config.yaml
d_model: 192
vocab_size: 7372
norm: "rmsnorm"
norm_eps: 1e-05
positions: "rope"
attn_scale: 0.164
tie_embeddings: "early"
parallel_block: false
extras: ["local attention windows", "shifted keys", "gated attention", "exclusive self-attention", "capped logits"]
beta1: 0.9
schedule: "wsd"
dataset: "wikipedia_en"
Each number is 128 + 32 x the weight over its row's rms, rounded and kept within 0 to 255. Layers, rows and columns count from 0. Numbers have three digits each. The size before them is the row's rms in percent of the matrix's.

# gate: layer 6 MLP gate, 448x192, rms 0.0817, rows 262-283, columns 0-95
# up: layer 6 MLP up, 448x192, rms 0.0799, rows 262-282, columns 0-95
# down: layer 6 MLP down (transposed), 448x192, rms 0.0791, rows 262-282, columns 0-95
gate262 099:139107132151108172143174129128144064114177149107084174101181190117103076152148141098152124204196096122128142145095149228109153165097146183168142127162149149142129123124098149115118097201142148118123165108097190093127136138133117094112112174151163141120142188119081128143175155135087164140
up262 095:093132149122111088083172091099137165107119164140142137132147180123132140091161126097129123076101153101166100120126122128142175161189063119113151058102087167168116153083094141098151145067042062181097142133123122167146139136138114168166133058094095170159087039130183162131091106174132146117
down262 101:149077155156118165194098162170121158142169146171056199128166115087099105136115105156139140058079091154121174144107098132165115083140160185120100133062097105148152166149142103072146150121170169132159101137134130126131152174143109150115107137103108143182108126157119084104152046136174084098
gate263 092:160071114178151126114101119092129174112101177186174141162090094125149152164109076107155122139132133134147193126131125098127094183099103093145160124142105120111064106133134119173156122133116128091093107115166095188175125097139138123085134116129140104112145126108123107116127134160087192130
up263 097:106144134145131112157195115074117119153159145080153096067160125146185148108123066146188248117106088126178162125060105141184096054103148072124127114131122138151134161065132117131107110133117148115179083141124143116073120075140130115158100110061170102187088168100201101118135139120138185128
down263 097:100138120200169147081140044162150182097166150174130159173184065118124142122140152192130169146152119097092182109144157106079071184111095177124135148126096098114074150149151159061138131121080093144121117140082152083133103156095203130151140099141167086143161116179075140176168128149114091093
gate264 097:127082117083155052121188165090126176123071147097124074121142095168132113101122132181135176188128071119120118095100117079133209138103088088094094103177113154089062093129116165077143116179102152082140088110126089103125149101087140069177158118139101080096148152113161153101128124100172113142
up264 101:031155118100133139169142127102155124083121182108069079120168133116137180112148092101130133162162147139117177096107111155128162095105145098149157126101058128123106148071148120123107104162145067134157143137196109100073090111078070107129151174094161096119133141122159168152158088127124145138
down264 100:120119101094255121112139084133136171098149118118151080141129177135102157154173090079132118132133094100072144103108128148117112106109142161164060087145160114136116101146078160126119120167130172081119128179089132087123111093140118080126098079148129111099121151122141149207113159147179078122
gate265 097:142105097159113062149114101077112161130151165179141164117132162062121121151135087125108123161149086143124117100131128091144091126104098148171137112124148141144170177079130121129103146144225146175080110134112154107134164162129089096099152138119126115083115094122047112149157180109107076092
up265 095:122171067096126114107094108145125099127166165144110132149156117167163152130159087181105078161088146152121153139147182080106125129120120109188093174206099085056121161103130185086049060125087112119156152125104133139232129072092138121140133111118092177156151132134132162097132132161121202128
down265 092:105112166111099089137168101119103156137103113138156150117170125147111109134178156135144111136202147149107136137118094177105083133107069121090155130107062151130175155157101105137135107078144082154108158096141143112096061162120103097134124153164101095091108131205076027188142153176129122126
gate266 089:129159117096139115123112123149152136116131152134101108138119134120103109110057092115151154156161130128075122148133182114153174138105139113128129067168156168137088071218079126133171094085118158115120119118076105103086141074083143135095117118128113189125166089155155157080159145131092043135
up266 093:108101111179113123131059087115121134115130133149107103113130154073081115123134144095144112090172119191168051159120088068112117125140157098146181107124136060110132145074124159088163123183134112110185098139131129089083164079132169163126125079197143133097154077135161094147088153077104145161
down266 094:086188189100050094142119112105215116147116147130153135129177129086121103142114162130154147148140111191109083193129170136163138126138179181156098154167098179128102142088154141150120101133141086125157107100075133142107081136111099103105167115149111097136102145151121076148164117099138140151
gate267 107:122088174162102121162103174070115112153082116140058121151129075138156088121155145195149059111171140147121167124137175089104115107161146157137082096090123151108065145086152112109172061149114189121093144091112103106209113113118155164176121117088164155180125083118137109121169099127137081109
up267 106:106187104135138115145168070137161083147177072124140115125191174151120163135120123140101126138149188085137177119159122112125114070127145109144180078161137087159205129174169155119082102096138135105144099122148120109097155102095137150127090189217105141125132109102130152144187134170163129148
down267 107:081162179170104122160070178142054183147153072135052139127113138096121117109118127142108124155125073147139098089182122092142120081111122064073100123122106133107140133139132162106100154104131108129147154198134126138153130130062150117136119139087144141127134085164102133111185142173064093139
gate268 093:164171148087152082105137149136135143114117164137103127153175112196115170088070132185090142201124098171162131123131151106073145128128093086146166095148106131101128034228114129124161096122125194085131149108107152130142140077133127154108185154120076097087146194106090136127145099148126143133
up268 096:148156161125132124096141099133138122151092104077147176148098178184179129119102098125166086159144126164093088076147144086097074181141183162139153116130117125117144101137122142105168202161123096188135144127181105121121067111164116154182120150107146117088152086135129130136196112099140114144
down268 093:124125091132027097136166182141137169150109103146100157081098118184133122099070210183090120206142119134113129153114171102183156129128125094118148080092089145129102137122129089115152057095133070093077143145150147086134156105107145092118102179130129104114134154071075074115096153123089124139
gate269 103:189149125126138035159114174132168123182204184149150116150152128108149136134155117175100141163129104162116129120175152120138187123100093130121184091105097145122120070188130093142151138120135175169144060104146076090149100107146092082167143148078137109081166159118165156162150148124114120164
up269 102:135054118209116093116124138138068120126141149035134166096126146106145157115172128091144138164190094151124150187116158108172061086100069134138119132082164084133179202158109097157122078130145097147119118156155105094159083122109104137135124157080153109158138154129141120098166138163112042186
down269 102:172121148133255139130205098131115140169175127103158102150167163121053132142162128092141129147141100155121107098104093099160175174120137145107114123065074112110139158134129125129166127101156089141179123164113109135106102138127127128179174127075146151070153096147111116087129130142131128136
gate270 093:159063184200142117126184153104113148151108200182105129110141100115125136154137140192148160151105067082102089126092106178118134117131056071160120115148025136118123103119118148116154106142136183094147133127092109112079116128091128078086101098133092090157150132090132113123102082121110162102
up270 095:123186143107148089136162094078068140190086129123099088178091087123121108077145087155125147157184155115095091090148091107070157169088129130136158099154084181164130129159127088100080093070167188119135157136106154132154144167093112107119140097086130109126151149075141111146096150129133115099
down270 091:114093186129205094125121105134103139100133205130134141117161120190090123198112119114136116147146177118151084154105140091085129100108155154160108098117134116097167121146093158133152121110103089127111089225139125141090124100160142092136113107140139107106113157115160131182156114114073139176
gate271 100:133189173137115142193113151146137143170131102124142132134195138138141126154102100099151121099136054133131085186093176129136129168126096136106076117167128138128174076092157160092141112136181132206104116100103105141137117161137120154193133162067123161070148097083066159129154087120096172137
up271 098:173084153106119117122097089119136119120124159131164092160181148229116126196098114080105142121122123117156118144110157093139131124138089145114119130115154168165157120170190133158169164132092140177176154139119109073174114162154144120165158117122144102133153172087124078086167093066146181155
down271 102:067044130135117122104066111089166147138182116113131067124111100137107091151143112094129168126136157102129130157130126107135112188094153084112070098102103098127106152146101134169099133064088131138176153078114141118138068061121176083137129142147120101091115183118114142096169118109121182098
gate272 100:157138154177122133141143115129102088187093069166171104142145121179137097144111109192112113096162145100131073084128139142084117125135096076129107134129161159151107138109077068104128200155125105137146104098120136152130095128157134132127105108157085101120084063068158110147130066088069152138
up272 094:098143194137118101148072155146102123149158139139115199143145159070137113089138137141111148142179117124144141127149095127154128078088128093141100115092071082152153116116201111120105103153122148161123127109133184119161195140117131141165146158074178141144119144116156131117197131142137135111
down272 097:163155127111096202195167125140123160137132099159127182130162065116154114078106162128081148153155189116148151139115141094177183119105095117129122113187088132093121099104117154072147109136120111138125137154147127157163223102085146148118137188094163132080126126142131078124079102168099075142
gate273 099:112158121122107080155183131109140123122147111116092054141148114099092106024127122169171165145109107165085122172078123156108116160080090143028119088100096182130112097072141121084131092106151152114080131110106112175165129171087168104164139173168119114113161096131148170138136170132087130102
up273 101:153076094089118093062181093156141151131135192166152106182116139166152110157170146124152164125093129151114081140115156156167114170202130177121098155129122137088120152116097097089166088128136110152162177147122143141110099186109096118111135193114048144180150166163131098134149136111159184115
down273 104:182055126146068098067163070108062091057141164127146127159084207130165059172139153119145117121106106173121146095133129142105136141133159225180081175142164138101136157100110172124080143140170125114167143115123098145096156095158125078162103126070144155160114114121101120121161118096150112152
gate274 103:139108104123133074135144140062145144149123181159163102114192101157135150144079140133126118156116138133119132103125109078166130115133085113097129083181106093112078066137093176100119188146113141174133073121089119153154154127163127122108156080155130093117161132117157149111119085167136155154
up274 103:162197097109135158180145132095085169135158170104198161104153091133165149116104090068090164183143166186108121118088146120160166137088164111066133123137157150125076145100185129114070086133151159175136097126116144148137059060078093142156147147168104148155079130097092145089116180193171189155
down274 099:166165104163235143157129161112141108153135156144156133122119182150088149087141146106132051158156160098122098108111115136151166067116118131083103081118074136167037060181121150105094179129167094172185160163077172148172153106141141110105152149167069112166167185110139157158112147089129133179
gate275 105:048064141185085066119144111081140121114119131135113100163112126156162120120140099122096159126126116130126106092155123142130148055067147168164119104147128184124163133145096167122142152092147123140146069122182154088155165079151114153145160120139161111158172100150132159134148074119083084116
up275 106:114136103189134148109117149126079137131107131121152092068146095118105080150155139119170121159093074121152177144141100127132123134132086148115118100140128147103132107105124159128207125134147119146119132125138157092182081082159112059091145108125125068169135139182145161102104099057103040106
down275 107:100132157079192174076159137197059107156113114169108163111126152092147111144167124110107135094109145093116188098109127119103093183178080107202143134089087146142107162162150115165131109089116109176138118094157166083121163199126089136177093142137090123101132119131189104112103170153158123143
gate276 107:120130120098101084116166074032137151133176217118106143173154100128111154146125109128147108106065116182128181153149127106085068166206120139116111125175080175137113203120160071081140138083092102084149163117176111173142164153183142113133142125169115081113167104109079070116127111114120160159
up276 100:130147165138121160104152141164170108101151141157143132096139143143109104111184091114073112177139161118093135125075087157117116134111190111089125072086139133126132106138103155148097150082125096108149136132145108148098190114116083168147175115218090231121093133125092130139075150114104130149
down276 098:209092119114110112151130122194156155139062178196063152102124107107116200144103125125110067142136135149106093090137116077130061126090101145169155203144161088143133129125151140127133144117148120165124088235174130142135113164139137073087100101073089113108145092123163118104218101150094102138
gate277 101:130133118119110085101182157143128165168167163085145163065142188167134176190065104128137158179149134106123104090110114127129141091093178111085131117185116099132126081100111144044109138122149153161097138111121120123172142119133143118145104087185126126163104075094069188228087188153107085161
up277 102:114176120107151138128162181145115168126088168130191179186099134125082166173131143077168171145082208143132056127090165099092140072143132148142135111146168058185149097116117131156172084121116124117164149131097160133126123121162153115197111091131106092164121120129124146180166160117167102165
down277 105:173095167111066123116152157088121064112112133140169131147041157166126162151137151171126168168113144152130118178136151090141128104181180094149112153090161107133111137100123089141192123112122138116152173034161147143088173115157161049131090126143119167051100155124165095111118102162146140125
gate278 103:074131187136109123102140160108118095195131132106164137174090127108140177091119149160198127105104098085135121096148125083178164095093111175170141128101060158091105110142172122142210104114172134118123137122095154117142121156202142114120100075079158048122142161162091131114148134125120067176
up278 100:126144142047143135121114115115162032036203153135105158120110129125093143095117153144104160136180145137178128107152137174154129110140104122110100164096120093083118122102114122103074144155148149133111091125114123150175106059129135133198155153134131138085125100099151139147126125135143154103
down278 102:086092142076197139095095111128104088135125164089151118118129130165104187109232116139068160171155193115137103124084104112130133118093197167128159098091134095083162137112146110076130108130137111146116170092137133080070140141109194167117184174140078166108114160117162106105106126143081171129
gate279 106:113187133137121121177114161106165164115084167139102091084108056097161180080119112147139147110129124086164092068181118131131142152091134098116145113082092173097115112162162158128114155099181128098155141101124102079099135078105103125151079162100144169145113131127148131154151158153163083099
up279 100:166118125089159107108101143145121120088124080131132137180163108126152091135101144101210128079169171096069149106106091132100151203141128244129117120162074166109083150134153101158111119168098116085112123092173128174110131145129151119109171132126099084115112175095141076110113142072163144166
down279 104:118153146151043134152142124132145181096073160092157135207089135118130172097170059161114183125153107088120186164146124143081146139129155144130173116142155111114140082104064092083130121144109103150092146179097107086137141088117122100120125112155080105139132155103077124131134122165071131086
gate280 097:148059150105113099137174133115161127158138126098117125077172083161131127095104123133142128150131075109126132119149117151112104149024104084050149140130160185147089055110138150112154138178074090165159050118143180085207145103116129114116151072186177078180149176109117156133121127116135139141
up280 105:181173103146140178108088177124125144141130117100116132089142161113147080187161215108127126129118116195124165110115121141098146150140152102061099155128120127173134133086141089094107094144132100147132103124084116080096170140111135101102133101149111144074119123127120104078046122142168144190
down280 104:142100097149143145082125205133097120084125130104149150106148168187126120121120215090146087134130140137088140083146138185127156126134109106136123101135098119130094152148082172081165169149153151174092145160158162100079132146133100096146106101080111255103131107083108120119115120151122131172
gate281 093:100073094105070091148228156113118104133176178088145112060133077097177113071118134122085174111166138163046195143069124112112116115121085106101215160139147104103136117095139130173066103174148122157107105127203108153111181163150152121156129101106103135159166122087104132124114131088121101132
up281 111:146129136120178141085127152189126181101093134122084123159128168109129205130126164132086176100110096037175044126136163176153143170150176151108047110120171122115114148066150171113100149123154125096118114099084098112117100093117120088125105173148132074110155163133141130174131115180153103124
down281 104:124073179145000058088203103128098163086149198103138131137143106082151138055104130075112191140165153181093140161096115145113174111097094117126192146151151130162168170121113112118137095102136145144108139071210149174119171124123156157140103147097123138156096120112090151108148130088104122147
gate282 098:167120160113126143143137114151095130109185089127158090137154071131084105150098161155093189075115114126131120134100158208156125133110117108101141147120077114081136131146148166139136148191135129083111188099123159054107135100076191177136178144164089125118131062174094090094127092126159124135
up282 090:113090086098099158106143092082155127151118115136139110162073144138096141129152149112059150195128194156114133087098099098172182065091114113126141083139222153113143139122096114093151122151106130151105058140151104186125138109181140106092149128121109159244197096120170132084125139104114110101
down282 098:154110199139074146120120117102095047112127091108063076151183104065087136071126159079120108148087096135129183085120153092094137128150137138139138136097084079113121131168120111112127134127088142146112142060129139150088168115066127143104105171143132190128126122124070073173116105104110126146
gate283 096:171147168064130097151107199118177114148116104157138105110138106171131145108132143116160112157147149131119095091052169086135143057112162059114149102146121089162167070130077131111183182150098104098084157101096121159111138152126124092091125149153153058158086133115072170085134084134153110139